From a checkpoint of a small transformer trained on Wikipedia: untied embeddings.
Each number is 128 + 32 x the weight over the matrix's rms, rounded and kept within 0 to 255. Layers, rows and columns count from 0.

# layer 3 MLP up, 384x96, rms 0.276, rows 279-314, columns 0-95
[[117 144 129 102 151 148 131 118 103 123 129 171 152 113 117 139 124 146 104 158 131 140 112 119 103 103 139 120 112 133 125 131 128 114 139 110 147 131 122 136 141 117 138 124 146 108 121 125 119 153 150 133 130 121 131 127 154 102 140 139 119 137 127 126 120 141 142 117 143 154 100 130 138 133 141 131 154 134 149 139 141 135 107 115 115 154 146 117 107 129 148 145 128 131 134 103]
 [124 111 124  75  85 129 132 169  71 137 113  94  70 120 161 163 110 169 128 174 143  88  72 119 112  77 111 152 172  15 127 102 164 106 153 126 120 123 194 142  77 198 155 146  85 154 100 161 105 110 126 126  88 154 120 145 180 151 128 179 155 184 154 187 117 119 101 117 163  84 234 140 142  75  69 150 109 119 142  90 126 110 133 137 153 112  52 158  95 132  60 170 118 194 145 108]
 [106 156 104  73 111  73  91  81 127 102 145 100 137 156  60 151 156 175 181 155 133  67 134  90 146 206 113 115 169 138 145 116 173 205 102 151  88 156 112 135 162 188 103 163 159 129 108 175 146 164 159 174 132 161 142 141 156 177 127 161 146 131 144 129 123 136 111 162 153 166 100 179 142 185 179 131 135 143 124  97  63 102 110 158 140 175 138 113 127 129 105 121 103 147 138  88]
 [161 179 118  67 143 165 114 173  99 132 109 152 164  64 164 115 197 141 185 122 114 157 138 121 115 117 115 149 172 107 156 141 178 114 195  66 123 135 150 161 111 189 101 123 122  82 102 134  86 159 147 158 126 150 114 131 175 136 111  79 155 146 109 159  93 130 130 178 150 122 136 192 170 121 206 108 119 155 109 108 127 189 131 160 105 143  63 162 139  84  99  89 102 139 120 119]
 [117 135 113 125 132 134 132 123 143 130 127 128 127 134 154 155 128 147 132 144 139 134 144 143 102 131 127 122 127 122 123 144 158 125 145 125 136 117 143 127 132 145 105 129  99 134 135 122 101 150 139 140 117 102 149 154 166 137 131 156 144 113 153 131 136 123 135 135 146 142 103 124 115 134 129 127 122 130 135 123 124 132  99 126 112 123 140 127 138 124 130 117 106 144 131 147]
 [166 154 132 123 133 123 169  78 100  99 110 124 104 169 162 148  88 127 151 150 115 102 178 106  89 113 132 115 150 167 138  94 110 130  82 173 173 153 124  91 122 113  79 117  87  91 119 156 165 133 144 105 156 150 108 122 126 213  59 113 158 123 126 130 127 130 107 103 200 115 152 196  88 126 101 152  77 100 110 135  83 117  88 165 101 131 147 125 111 150 117  92 133  85 123 116]
 [103 137 144  81 212 161 109 141 110 159 123 100 152 133 150  93  91  91 153 124 126 150 118 139 138 128 141 112 115 104  96 117  82 172 117 131 111 158 126 124  99 145  58  98 146 162 137 107 107 162 138 115 152 137 120 140 133 138 134 123 177 130 118 156 108 126 115 105 168 109 117 163  56 112 102 104 191  51 153 127 160  89 153 139 110 174 132 115 155 157 124 165 122  94 127 147]
 [ 76  91 149 142 159 102 139 131 125 140 118 167 158 108 165 101 109 110 130 166 150 113 124  89 137 141 109 145 104 133 134  92 119  88 142 110 140 138 110 172  93 144 102  67  66 179  66 112 131 130 159 138 148 167 104 150  87 145 163 161 160 155 141 158 140 146 118 168 130 122 111 157 133 114 170 154  82 159 139 168 122 111 130 109  90 103 121  98 120 115 141 176  58 143  86 149]
 [101 171 104  85 131  84 110  88 142 162 102 156 178 139 110 118  66  90 118  64 145 111 142 191 105 115 168 118 159 117 106 116 134  89 110  91 169 124 145 100 155 170 144  79 106 180 116 103 111 169 122 108 161 100 105 147 112 117 158 154 104 120 170 132 136 118 129 111 114 116 165 145  75 135  92 107 118 138 169 118 158 110 146 172 134 116 150  56  89 122 112 157 138 130 113 170]
 [153 118  94  69 104 105 142 195 138 221 165 141 143  84 120 135 129 108 110 141 142 135 126 140  63 161 131 195 138 117 155 134 146  61 136 126 144 141 184 167 132 159 120 124 106 148 104 130 112 166 152 158 178  94 111 172 132 159  64  99 202 169 157  86 170  98  91 118 160 103  95 158 134 127 122 123 159 157 143 147 126 178 168  65 119 162  98 136 140  57 103  86 135 141 148  94]
 [167 167 117 101 169 171 147 162 120 149 130 135 146 109 141  87 124 165  82 117 180 135 119 200 146 165 112 146 180 119 164 142 135 113 119 138 182 112 124 208  86 127  68  60 167 121 144 109 148 115 121 138 134 159 159 121 147 174 113 164 179 156 132 141 140 117 202 107 200  97 128 133 137 153 109 169 145 120  91 223 128 149 122 107 142 166 125  35 125 116 174  57 123 123 126 178]
 [136 153 134  98 155 149  87  78 133  54 126 134 137  71 104 140 202  93 126  83 128 107 197 142  83  84 118 132 122 155 104 118  81  94  85 179 175 166 113  80 116 185 135 124 137  92 114  48 121 139 172 130  93 134 130 182 118 107 100 161 166 136 121 132 131  79 142 138 139 114 106 160 177 143 123 103  74  52 147 111 134 134 117 142  89 165 144 101 180 116 141 103 120 135 176 140]
 [ 91 166  76 103 107 142 165 118 104 134  93 111 179 144 138  69 107 192 118 183 168 104 207 104 143 150 160  99 113 173 112  91 140 120 119 121 120 107 103 185  62 137 114  38 154  42 114 147 130  29 137 159 140 234 163  84 120 146 161 175 178  92 151 140 133 159 106  86 168 135 123  76 138 193  63 139 119 103 141 148 174 154 143 138 147 204 112 166  61 139 128 100  96 142  77 109]
 [121 122  84 110 130 142 146 148 111 135 115 140 152  94 137 142 125 110 115 123 180 130 126 101 115 144 164 115 102 108  57 123 135 115 155 141 147 158 132 146 141 154  76 105 111 142 120 121 133  99 172 183  69 119 113 136 131  76 134 138 148 109 125 116 158 112 144 125 151 145 144 130 166 139 180 105 168 139 101 100 158  97 130 173  99 155 126 100 138 134 126 132  97 120  73  96]
 [139  84 191  45 167 125 144 149 129 107 104 149 144  73 124  90 145 117 161 138 142 119 129  85  97 132 128 125 110 121 135 128 137 111 111 138 124 125 129 124 126 150 117 119 143  92 177 105 101 125 152 105  79 100 183 122 158 140 103  94 137 149 132 118 175  67 192 100 137 126  48 172 113 161 154 144 145 128 153 122 124 124  85 129 158 132 148 102 134  78 125 126  94 123 112 111]
 [148 136 131 140  76 130 136 104 138 100 162 221 114 122 150 148 125 151 101 103  68 137 110  99 123 155 111  97 119 124 102 155  82 115 133 133 125 117 107 135 120 132  87 106 143 126  87 100 163  46 228 142 143 100 175 114 197 167 108 182 182 105  81 138 193  90 111  87 113 146 118 113 154  75  93 163 154  93 165 127  96 143 124 175 160 149 206 105 147 197 136 126 115 114 160 161]
 [118 123 150  90 152 146  93  73 151 129 120 173 124 227 108 131 159  61 154 132  98  81 115 164 129 138 169 155  76 144  59  71 173 129 136 119 211 163 145  60 130 113  85 107 167  90 151 168 177 156 145 141 117 102  93 131 126 143 121  77 107 174 164 128 136 143  99  67 127 154 163  76 109 148 120 166 123 149 104  73 133 139 100 137 115 123 145 102 156  67  90  83 155  93  44  94]
 [151  87 153 116 167 132 147  95 127 117 147 163 104  41 152 157 201 119  58 117 124 135 130 137 143 148 101 167 178  75 195  98 162 121 183 169 109 150  72 156 128 200 123 116 149 130 128 126 123 111 149  84 179 171 122  84 142 132 122  90 125 194 160 181  88 131 126  76 179 121 139 125  99  94 156 175 147 165 148 127 126 143  82 114 147 164 164 108 149  99 176 141 115 146 119 147]
 [152 154  70  73 142 100  54  73 147 130 173  93  94 133 127 128 120 112  99  67 170 126 135 103 122 140 140  70  96 132 156 170  94 135 142  97 157  99  76 179 159 112  72  97  96 115 150  78 143 133 129 120 100 115 168 199 138  98 109 103  78 158 171 138 175 133 164 155 128 113 152 174 147 127 175 126 140 112 107 108 111 129 122 129 212 171 179 142 184 151 152 142  67 219 159 133]
 [132 184 188 113 101  93 104  95 117 188 160 185 104 149 175  92  88 135 179 108 168 104  90 130  93 136 136  83 147 115 114 170 164  23 173 117  69 127  92 205 151 148  89 138 126  96 162 149 137  94 139 146 106 110  44  75 107 136 136 133 162 111 128  80 177 139 161 188 171  98 104  91  98  96 124 121 142 125 114 122 201 122 156 135 151 123 108  94 130 138 174  85  85 146 170 139]
 [116  81 117 124 127 181 116 144 140 131 149 173 219  62  95 125 125 145 126 113 119 122 137  77 109 153 133 121 200  63  90 129 142 128 125 122 121 172 151 151 153 149 108  73 132 137 146 149 114 144 104 135 103 176 173 125 117  78 158 113 129 117 117 126 119  85 127 108 163 138  95 103 158 150  90 146 127  90 130 138 138  88 144 123 123 106  98  70  70 162 150 105 124 114  90  69]
 [140 106 129 125 121 166 179 156 109 124 125 192 235   5 103  93 176 118 128 119 121 132  79  79 184 126 114  80 137 106 170 173 158 133 103 164 109 157 166 167 160 100  94 108 123 108  58  75  67 148 182 102 144 142 167  65 177 149 131 125 116 116 154 110 144 100 154 131 152 116  84 121 116 144 186 117  88 128 135 119 106 147 100  86 104 109 177  72 141 101 157 109  72 125 136 137]
 [142 124 149 112 181 118 184 118 206 127 134 156  91  27 145 129 200 137  82  83 200 102  86 177 123 196 108  98 106 123 220 182 209  90 154 143 147 110  69 142 170 134 110  32 132 144  21 121 130 144 129  71 104 163 141 137 112 153  54 143 180 255 119 224 136 158 165  91 129 143  95  91 121 118 119 151 175 156  79 218 146 124  75  98 177 215 127  62 111  47 190 110  16 178 127 146]
 [177 111 122 129 151 118  98 131 147  72 153 146 124  94 153 131 140 145 179 153  89 138 215 118 119 110 118  88 108 125 110 101 132 108 122 139 153 149 127 117  88 124  96 120 139  97 115 158  65 161 162  82 152 113 106 123 147 115 152 143  95  99 125 130 108 131  93 103 163  70 130 202  99 148 135 143 186  88 159 151 141  93 108 123 166 137 100  93 133 107 108  98 156  97 157  80]
 [131 120 123 116 131 118 133  95 130 149 139 145 147 124 133 137 139 149 120 149 140 120 121 126 121 124 118 128 113 125 130 123 150 136 135 143 122 140 146 124 120 128  94 140 152 116 116 139 114 131 133 126 111 136 116 118 130 115 108 124 123 129 124 121 131 114 125 149 145 133 111 123 131 148 136 109 129 108 132 138 120 130 112 139 114 116 138 111 134 135 155 126 114 147 123  91]
 [150 181 103 101 107 129  94 114 110 125 147 162 121 160 189  98 161 124 122 137 131 120 175 143 162 108  73 130  93  86  99 110  85 120 147 148 171 140  90 151 112 131 114 151 174 105 115 124 120 173 139 118  71 172 178 108 107 115 148  85 179 125 122 159 123 196 120 120 135 140  67 174  96 131 149 144 153 133  86 106 125 151 111 134 118 144  51 109 134 155 106 147 101  99 160  87]
 [124 133 155 120 105  99 145 133 134 101 149 144 169 104 112  46 105 156 109 130 178 100 105  60 155 117 120 117 186 131 142 138 129 111 147 105 163 140 116 110 156 170  98  77 131  98 154 140 199 110 173  97  95  49  84 151 109 135 134  90 116 178 112 127 114 140 127 134 164  99 114  81 141 121  94 107 127 154 155  73 133 143 107 187 139  95  90  56  44  79 136 102 135  93  82  84]
 [117 138 109 129 128 126 128 137 133 117 118 125 141 138 142 131 122 132 134 121 135 117 117 128 124 123 149 127 130 116 114 139 132 112 144 121 125 115 127 132 132 143 106 124 131 120 110 142 120 140 141 120 117 141 158 122 140 135 137 139 125 141 122 140 132 136 147 135 129 123 123 147 125 118 136 132 135 129 123 111 127 131 128 133 122 126 120 115 114 126 120 148 118 142 159 128]
 [119 139 117 134 132 129 126 124 121 119 127 130 133 121 125 134 125 136 119 125 134 130 126 132 137 130 117 133 128 113 113 114 140 120 128 124 126 124 130 130 138 137 129 129 123 126 111 132 127 138 122 134 119 119 130 126 144 124 120 130 134 128 129 121 134 112 128 123 134 136 119 143 127 130 125 134 127 127 134 131 121 123 122 114 121 128 127 119 122 128 126 143 121 130 136 123]
 [ 94  89 170 120 148 152  76 157 152 103 108 171 119 145 127 141 137 190 125 139 138 116 110 142 127  78 204  93  82 131 106 103 111 121  95 119 147 123 139 129 141 134 122 132 139 119  94 119 118 124 151 133 174 136 138  92 136 151 118 120 111 154 138 158  95 144 144  62 134 134 115 202  91 179 128 140 141  72 129  82 161 126 127 160 145 109 141 119 112 148 163 118  78 201  72 114]
 [ 97 148  99 101 165 133  81 164 116 144 111 118 124 134 134 144 158 189 110  98 167  54 194 198 118 110 102 125 136  95 153 144 178 118 104 134 158 153 108 146  73 138 116 114 157 126 104 187 186 215 153 176  69 117 193 206 139 186 153 132 118 143 148 150  84  93 127 122 234  89 162 150 116  99 195  14 155 136 150 136  97 115  90 122 215 123 128 115 104 126  70 161  71 124 117 145]
 [127 116 180 155  85 119 116  65 128  89 127 208 133 105 113  98  80 168 108  72 148  99  78 125  96  76 110 112 108 161 101 126 112  60 107 145 116 113   8 196 139 148 108 164 184 162 145 113 134 128 101 113 128 131 104  16 151 132 126 137 221 109  64 191 151 189 125 141 178 101  58  87 113 136  93 133  50 102 193 112 198 128  82 195 132 148 140  60  94 119 153 154 143 205 120 180]
 [139 162 111  89 112 105 132 106 172 148 108 146 161  69 130 150 114 136 119 165 122 121  96 181 123 137 147 144 155 163  85 137 169 143 112 133 115 134 138 129 106 109  89  93 132 125 130 124 141 114 138 116 154 148 152  97 112 120 133 149 153 120 178 108 169  83 114 117 129 127 126 147 147 105 108 166 132  99 103 115 120  62 150 118 120 120 122 120  79 152 140 134 101 135 146 131]
 [134  91  90 143 119  90 118 113  71 117  92 123  86 166 125  73 182 113 107 166 170 150 123 139 107 205 143  97 127 190 146 178 174 144 139 117  92 124  56 153 116 184 131 184  81  79  98  74  98 122 150 153 132 172 108 121 140 118  68 145  51 205 123 152 174  83 119 118 173 136 112 122 173 182 193  97  82  92 125 122 127 109 124 138 122 187 141  57 114 137 162  75 134 177  64 132]
 [169  98 123 116 160 156 146 175 148 132 141 106 110 172 130 147 110 138 173 110 126 117 193 102  87  70 133 118 155 147  39 101 191  90 153 109 121  49 101 142  67  93  70 173 118 113  78 185 181  80 166 112 132  95 122 106 113 125  93 120  78 128 136 100 139 161 101 126 127  99  32 140 135 126  77 123 124 105 161 149 139 134  98 165 151 133 129 102  39 136  61 135 137 138 101 130]
 [133 122 140 129 149 137 106  92 121 241 101 116 117 188 121 158 152 177 166 172 172 129 163 131 100 128  44  93 134 153 114 134 116 103 140 144 130 157 114 207 108 202  71 128 133  96  84 153 130 151 136  73  99 180 110 111 136 171  92 109 109 190 134 101 143  99  90  73 187 155 153 192 119 133 108  24 149 130 141 124 116  82 154  77 104 119 122 112 141 159  97 152 211 116 102  85]]
# layer 3 MLP down (transposed), 384x96, rms 0.209, rows 279-314, columns 0-95
[[114 137 150 108 143 120 142 115 150 117 103  95 126 147 153  89 128 147 120 143 120 129 116 139 137 140 139 129 103 112 114 111  86 108 135 130 128 106 102 152 112 136 117 128 137 117 130 129 119 133 131 124  92 141 103 126 154 120 144  98 125 123 122 124 110 110 128 143 124 105 145 105  84 114 131 127 120 108 117 113 159 122 105 118 151 121  99 137 122 122 120 128 119 139 131 126]
 [126 125  76  55  52 152 152 121 103 146 116 147  75 120 103 121  88  98 174 183 138 164 210 114 142 134 129 113 116  56 131 133 123 163 127 106 154 133  98  69 132  91 130 126 182 171 176 155 109 142 131 147 167 149 166 123 131 178 108 109 124 115 136  97  60 103 112 130 133 170 102 111 132 116 183  92 153 137 151 155 102 189 112 151 101 220  75 140 126  77 111 127 118 179 110  47]
 [164  88 162 118 108 160 140 102 141  88 150 120 126 113  83 173 106 176  82 142  77 173 128 173 139 147 117 102 112  79 117 130 102 158 134 125 138 115 163 123  93  36 157 151 190 152  57 113 139 156 158 161 117  79 187 125  78 105  85  94 105 131 140 120 117 108 155 136 114 129 151 159 136 164 141 177 151 105 178  90 171 114 186 136 117  75 128 134 120 122 150 118 143 145 149 188]
 [101  62 146 129 160 112  69 161  83 129 115 130 157  83 129 189  65 127 109 137 118 129 188 111 152 125 132  87 116 140 151 159 115 112 108 155 158 178 159  64 183 151 123 137 120 158 111 138 162 102 125  63 129  80 115 109 131 125 133 125 194 148 172 153 163 148 203  91 109 133 154 143 102 142 155  81 186  88 189 137 114 162 171 108 190 151 141  86 108 170 163 203 124 127 100 116]
 [122 136 120 148 116 110 136  92 132 122 122 131 125 108 154 120 129 156 108 130 134 145 119 121 141 122 159 154 129  91 112 102 120 136 137 129 115 124 116 154 147 109 136 133 150 136 142 131 126 120 118 124 135 137 134 135 127 145 119 102 120 147 153 133 146 131 152 106 145 125 121 150 116 128 129 103 125 146  98 120 139 146 168 154 111 158 153 135 140 130 140 119 127 166 127 134]
 [155 173  90 122  89 132 124 103 121 128 102 132 118 141 176 115 161 142 151 158 151 139 109 153 117 144 142 134 205 167  81 149 119 192 118 131 156 161 136 132 135 110 108 105 108 139  94 102  80 144 131  69 124 131 172 149 108  88  82 100  56 137 162 162 118 128 126 131 132  90 104 154 131  73  77 131 135 180 112 100 104 153  71 119  75 141  69 143 143 135 149 125  82 188 136 127]
 [168 140 187 107 166 136  51 137 141 157 140 133 139 103 115  91 134  84 129 108 153 152 126 149 143  98 123 163 116  95 176 142 106 149 127 139  91 121 120  86 162  95  85 146 107  73  80 146  99 108 167 133 161 142 107 157  78 134  93 116 140 125 105  89 135  85 157 111 106  83 147  93 163 113 146 114 129 160 125  85 139 149 177 131 165  98  71 149 149 124 135 159 111 106 138  76]
 [151 136 129 193 105 103 141 125 147 144 185  68 191  72 103 132 133 131  81 142 132 150 130 127 139 100  92 171 165 162 114 103  93 137 136 127 175 153 149 160 108  91 177 173 136  95 151 114 161 130 106 119 153 140 144  90 156 145 164 132 133 101 141 154  88 113 114 184 127  97 103 177 128  85 168 116 138 192 110 115 111 173 146 122 125 122  87 124 124 169 183 202 174 179 108 134]
 [104 109  83 163 126 144 114 146 115 152 148  77  64 145  89  66 143 104 112 185 125 108 165 111 100 137  71 138 163 143 153 103 130 144  95 130 154 113 116  94  97 126 173 152 128 161 159 118 125  97  95 110 113 173 121 120  88  98 112 129 114 153 126 118 115 148 136 136 177 159 151 108 122 160 114 144 130 150 165 142 126 117 141 146 129 108  97 100 149  98 118 105 115  78  84  85]
 [138 180  64 171 159  99 131  57 171  90  58  69 187 163  77 108 125 176 162 126  98 111 122 137 152  77 130 159 116 140 136  89  57  77 121  90 106 132 132 118 130  87 193 142  82 132  99 140 196 103 113  74 109 129  75 138 107 145  89 136 129 164  64 165  59 149  87 147 125 114 157  89  95 118 117 157 140 115 146 110 101 150 169 153  83  96 121 129 188 169 153 147 140 164 116 129]
 [132 166 114 116 143  98  79  76 171 102  69 143 139  92  93 121 167  52 104 129 200 152 148 124 106  90 160 110 138 104  55 133  75 143 111 154  74 107 161 100 126 135  79 102 125 151 159 131 119 172 121 130 132 151 185 166 153 116 109  43 139 119 107 161 109 159 141  86 187 137 103 180 120 106  91 156 120 141 117  75  37  82  96 127  46 106 130 164 150 108 175 122 130  93 112  72]
 [165 159 136 137  40 182 117 144 162  88 119 132  71  94 154  99 174  84 175 108 128 115 137 172 140  96 126 168 181 142 141 149  82  86 105 105 101 143 139  93 101 150 136 102  99 151 123  99 156 128 193 142  97 148 151 156  88 113  69 100 102 142 112 108 180  94 103 133  69 108 158 127 210  91 116 148 125 122  90 112 118  75 121  69 171 131 130 146 141 122 148  81 191 127  92 128]
 [135 168  76 152 111 151 104 131 125 155 108 103 110 121  77 116 114  86  86 123 151  99 137 147  88 146 151 147 164 101  91  84 107 171 101 123 116 111  95 151 187 163 137  92 122 144  88 163 137 103 147 118 104 134 177 162 185  85  83  74  56 123 115 116 166 113 171 103 180  82 127 172 150  68 120 137 159 186  98 146  83 134 125 122 110 104 106 142 232 172 168 125 167 144 129 135]
 [162 137  98 150 104 102 130 149  98 140 158 137 140 100  89 141  72 100 104  98 117 138 157  91  73 152 108 148 100 127 168 108 179 156 102 142 126 139 120 130  84  73 192 147 136 119 132 124 139 141  79 104 129 150 128 103 133 146 144 113 144 115 122 165 114 128  85 142 147  92 138 134 147 114 129 133 148 145  98 100 100 121 194 129 139 138 124 145 138 139 112 157 129 117 141 138]
 [161 129 108 173 115 121 104  93 104 164 118  82  74  87 111 121 173 159 161 150 178  88 110 170 143 122  99 156 127 140 183 113 120 155 110 120 145 152 118 185 139 128 152 142 129 127 104 106 117  94 106 146 150 123 155 146  95 107 132  90  98 142 146 128 104  84  50 129 119 148 183 123  91 111  81 111 105 220  93 107 127 167 112 167  77 134 141 115 124 137 176 102 135 179 136 169]
 [128 141 141 139 140 116 124 179 142  98  86  91 167 102 133 108 145 139  97 163 158 100 151 173 173 203 126 112 103 134 138 128 117 123 106 155 126 199 150 126 138 124  82 167 140 106  91 191 101 192 122  97 138 126  89 144 152 155 124 142 144 162 112 147 118  82 174 130 146 109 154 116 112 146 167 185  88  88 134 129 109  92 148  96 151 122  82 167 100 159 126 188 115  86 114 139]
 [138 202  81 132  93 151  89 200 179 169 173 120  88 130 104 234  93 146 125  99 140  75 107 172 146 133 126 132 116 141 130  61  84 187 139 102 143  56 192 124  82  91 126 168 103  60 157 142 189 172 124 108  99  62 113  40 126 169 104 184 106 143 158 140 134 144 102 151 117  32 181 150 173 146 101 126  95 149  56  99 163 146 162 115 100  77 133 128 189  87 150 132 123 115 118 108]
 [130 139 167  79 183  98  61 125 128 139 142 163 168 106 106 125  97 153 124 105 158  43  91 215  90 128 100  97 111 189 144 124 150 117 124 163 123 139 138 146 170 122 136 130 126 102  99 145 128 125 113 100  78  92 167 164 179 150 130 115 154 177 149 179 117  88 133 126  89 158 139 151 103 115 105 122 169 106 105 150 159 159 111 119 126 147 111 141 108 127 149 185 130 168  86  90]
 [119 116 149  94 112 146 110 157 123 154 113 135  70 151  95 167 100 142 104 135 118 108 125 141 109  83 131  11 120 112 159 182 165 173 125 147 114 172 118  95  98 193 131 157 117  88 178 143 125  91  82 138 149  67 129 101  75 184 106 117 118 133 138 127  73 131 124 130 114 156 117 115 130 131 131 118 117 163 127 115 121 168 106 199  94 111  88 150  57 143 118  90 116 157 150  59]
 [ 90 104 148 127 110 183 129 137 176 176 133 151 116 127 112 121 179 202 155 153 112 150 158 175 114 216 145  93 170 170  87  92 134 139 134 127 167 117 133  88 115 162  96  78 147 135 116 117 154 135 199 119  71 129  93 119 139 150 149 151  63  97 126 164 197 111 114 122 170 136  98 127 173  79 126 113 163 161 131 148 122 134  98 140 158 117 188 167 129 122  89 129 124  87 134 117]
 [144 126 105 130 168 151 147 124 154 100 143  99  89  85  81 165 125 130 101 150 103 125 148 182 155 194 156 166 151 133 149 122 135 171 100 109  83 172  79 107 161 123 161 120 139 165 125 135 144 137 123 147 141 160 173 111 168  99  52 124 133 124 149  87  88 151 142  90  92 126 117 161 106 157 154 145 124 149 110 159 146 111 109  89 145 101 170 165  89 128  91 143 113 112  84 142]
 [155 124 193 106 148 162 143 147 153 199 133 147 121 125 132 158 117 180 122 167 133  80 144 139  51 138 180 137 122 126 147 135  63 164 136 114 174 123  78 164 108 126 122 152 141 166 178 157 121 124 158 131 103  93 147 141 146 111 104  69 152 105 160 136  95 114 163 144 120 185 129 111 145 145  97 151 164 151 124 182 138 160 101 193 102 140  97 127 117 125  98 128 142 194 163 139]
 [156  97 227 122 135 167  35 178  78 132  69 155 132 106 125 139 101 178 158 224 121 115 156  66  88 154 149 137 150 188 162  80 127 101 154 105 146 132 147 117 118 123 173 184 171 131 204 175  99  88  85 137 101 148 135  82 174 143 151 137 101  97 164 143  86 128 113 157 106 178 166 212 100 114 131  73 157 182 128 132  93 170 177 174 152 164  97 117 147 145 131 101 184 113 108 137]
 [149 118 155 173 117 110 142 102 168 143  81 162  86 144 128  83 125  92 159 168 172  94 122 124 149 131  90 128 111 162 159 106 135 165 177 100 127 180 122 122 178 143  97 136 107 163 144 153  90 123 167 181 135 131 129 128 114  91 221 103 160  60  58  76 143 135 145  75  84 106 168 134 105 130 134 163 127 109 102 104 163  83 130 115 124 174  87 210 148 147 141  86  75 126 147  86]
 [131 115 124 132 122 137 104 135 110 119 167 125 130 130 131 134 146 131 125 144 136 123 122 114 139 129 147 113 122 121 160 142 146 110 106 117 144 165  94 140 103 154 157 158 128 105 125 111 137 129 128 138 105 110 102 117 155 101 152 122 113 139 113 131 115 123 125 134 105 142 116 140 132 126 138 111 147 146 133 149 122 125 148 139 125 143 131 146 140 140 136 137 133 110 121 115]
 [125 128 219 141 145 159 110 153 144 100 128 118 136 122 120 124 124 175  80 149 125 137 134 131 124  94 121 105 163 151 159 124 168 185 157 124 106  88 131 152 147 174  87 105 155 154  73 132 150 181 134 219 160 132 109 116 152 109 115 113 124 115 154 101 103 134 154 152 164 141 137 153 201 175 159 128 165 126 169 144 154  96 184 161 104  92 117  97 166 161 125 159 149 140 116 130]
 [164 167 112 136 126 165 123 142 177 154 141 118 137 103  99 135 120 111 119 103  99 109 216 105 127 123 125  76  85 122 144 105 114 175 146 128 173 137 120  80 156 126 129 121 174 147  82  81 119 166 133 152 112 117 154 153 110 157 146 117 224 140 159   0  56 111 147 130  79  83 123 142 177  78  68 102  65 137 106 107 200 122 103  96 108 101 119  90 138  87 132 122 126 129 115 118]
 [109 121 115 132 144 133 132 155 109 157 115 139 143 117 126 153 147 143 115 129 121 106 132 124 138 118 106 136 140 124 122 116 124 127 130 127 136 119 117 135 164 140 127 127 128 120 127 133 143 131 131 139 123 119 110 115 112 115 134 125 114 132 142 110 108 127  90 134 105 145 100 130 143 140 140 126 152 143 146 144 135 113 113 120 138 133 139 126 121 119 117 109 121 110 135 148]
 [125 144 126 118 133 129 141 131 128 128 130 134 130 119 124 122 123 129 112 119 128 129 123 120 131 129 131 132 130 133 133 132 130 131 135 123 129 119 123 125 114 125 135 120 130 121 125 122 132 130 125 131 142 131 123 135 118 136 125 130 130 141 137 126 125 144 125 147 123 130 126 123 126 133 127 133 144 121 127 122 137 118 133 116 144 127 129 125 124 110 123 127 133 121 114 144]
 [ 85 107 123 141 131 132 137 136 144 155 151 122 150 165 198 144 190 107  89 108 136 188  99 164 155 175 124 157 128 149  80 137  85  77 142 128 170 148  31  67 134 131 137  85  88 104 130 126 111 133 118 159 134 166 108 195 176  96 176 151 122  48 139 165  80 138 138 193 126 111 144 134 110  96 129  46 160  95 142 188 114  80 109 142 107 112 115 117 118 199  63 106 154  64 159 172]
 [160 173  96 127 111  97 152 129 169 107 169  90 131 148 114  97 117 128 151 101 123 127 121 133 157 154  84 141 107 149 117 172 147 129 162 132 164 179 101  99 119 119 155 135  36 151  74 163 187 138 167 190 141 134 118  99  85 116 158 163  46  68 167 103  71 145  96 142  89 118  62 150 120  88 146 114 145 170  99 104 194 215  97  84 160 117 177  40 123  72 197 118  67 138 152  79]
 [138 209 203 202 110 101 166 119 130  89  54 129 115  89 135 118 116  59 119  52 119 162 118 181 183 155  98 136  65 104 109 151 159  79  78  96  71 128 188 127 204 180 104  93 128 174  85  94 102 147 185 132 108 106 106 146 127 124  87 104 108 137 129 126 135 118 135 118 150 120 149 112 126  69 160 136 125  82 149  69 169 114  78 123 146  98 192  96 164 151 137 156 153 145  79 162]
 [162 129 168 152 134 114 104 166 156 166 133 107 154 130 120 130 153 125 162 155 169 135 137 136 138 101 169 127 148 147  93 151 136 162 119  99 116  58 144  82 145 104  61 104 112 128  93 117  88 132 133 122 127 173 142 151  69 148 144  88 171 147 104 132 138 143 141  96 133 110 125 162 107 144 115 115 115 108 125 147 145 117 147 141 148 149 133 147 136 130 101 104  73 155  77 120]
 [192  56 181 104 110  75 104 132 147 129 158 188 178 156 106  95 138 190 117 118 147 135 161 146 112 196 137 106 108 157 170 193 164  53  75 125  66 149  66  77 163 167 127 156  46 170 186 157  84 183 181 108 149 101 151 136  67 139 187 119  89 113  23 130 152 150 112 177 151 150 110 142 179  50 105 161 133  95  98 133 160 149 140 129 143 134 145 164 148  69 137 155 181 185 139  94]
 [148  90 170 158 126 139 131 125 141  90 176  75 205  94  73 118 158 143  65 141 147 167  61 139 147 149  57  74 117 125 116 124 122 122 160 105 123  70 123 116 145 180 185 128 135 170 121  95 121  95  87 123 203 210 109 109 110 180 114 138 183 131 117 103  88 146 113  85 151 125 119  84 142 132 136 135  84 182  90  98 141 127  91 111 169 148 158 152 122 157 128 156  89  52 135 176]
 [120 137 147 150 133 144 142 135 132 214 104  57 114 129 164 188 109 125  84 100 132  77 127 168 121 170 140  99 191 118 172 151  90 181  62 193 117 112  97 113  53 107 198 111 120 109 249 120 123 156 184  83 165 160  91 127 181 121 120 143 135 180  87 171 155  71 122 123 164 129 174 130  87 141  78 152 129 123 116 128 149 114 114  81 176 140 134 135 138 159 182 107 148 135  99  71]]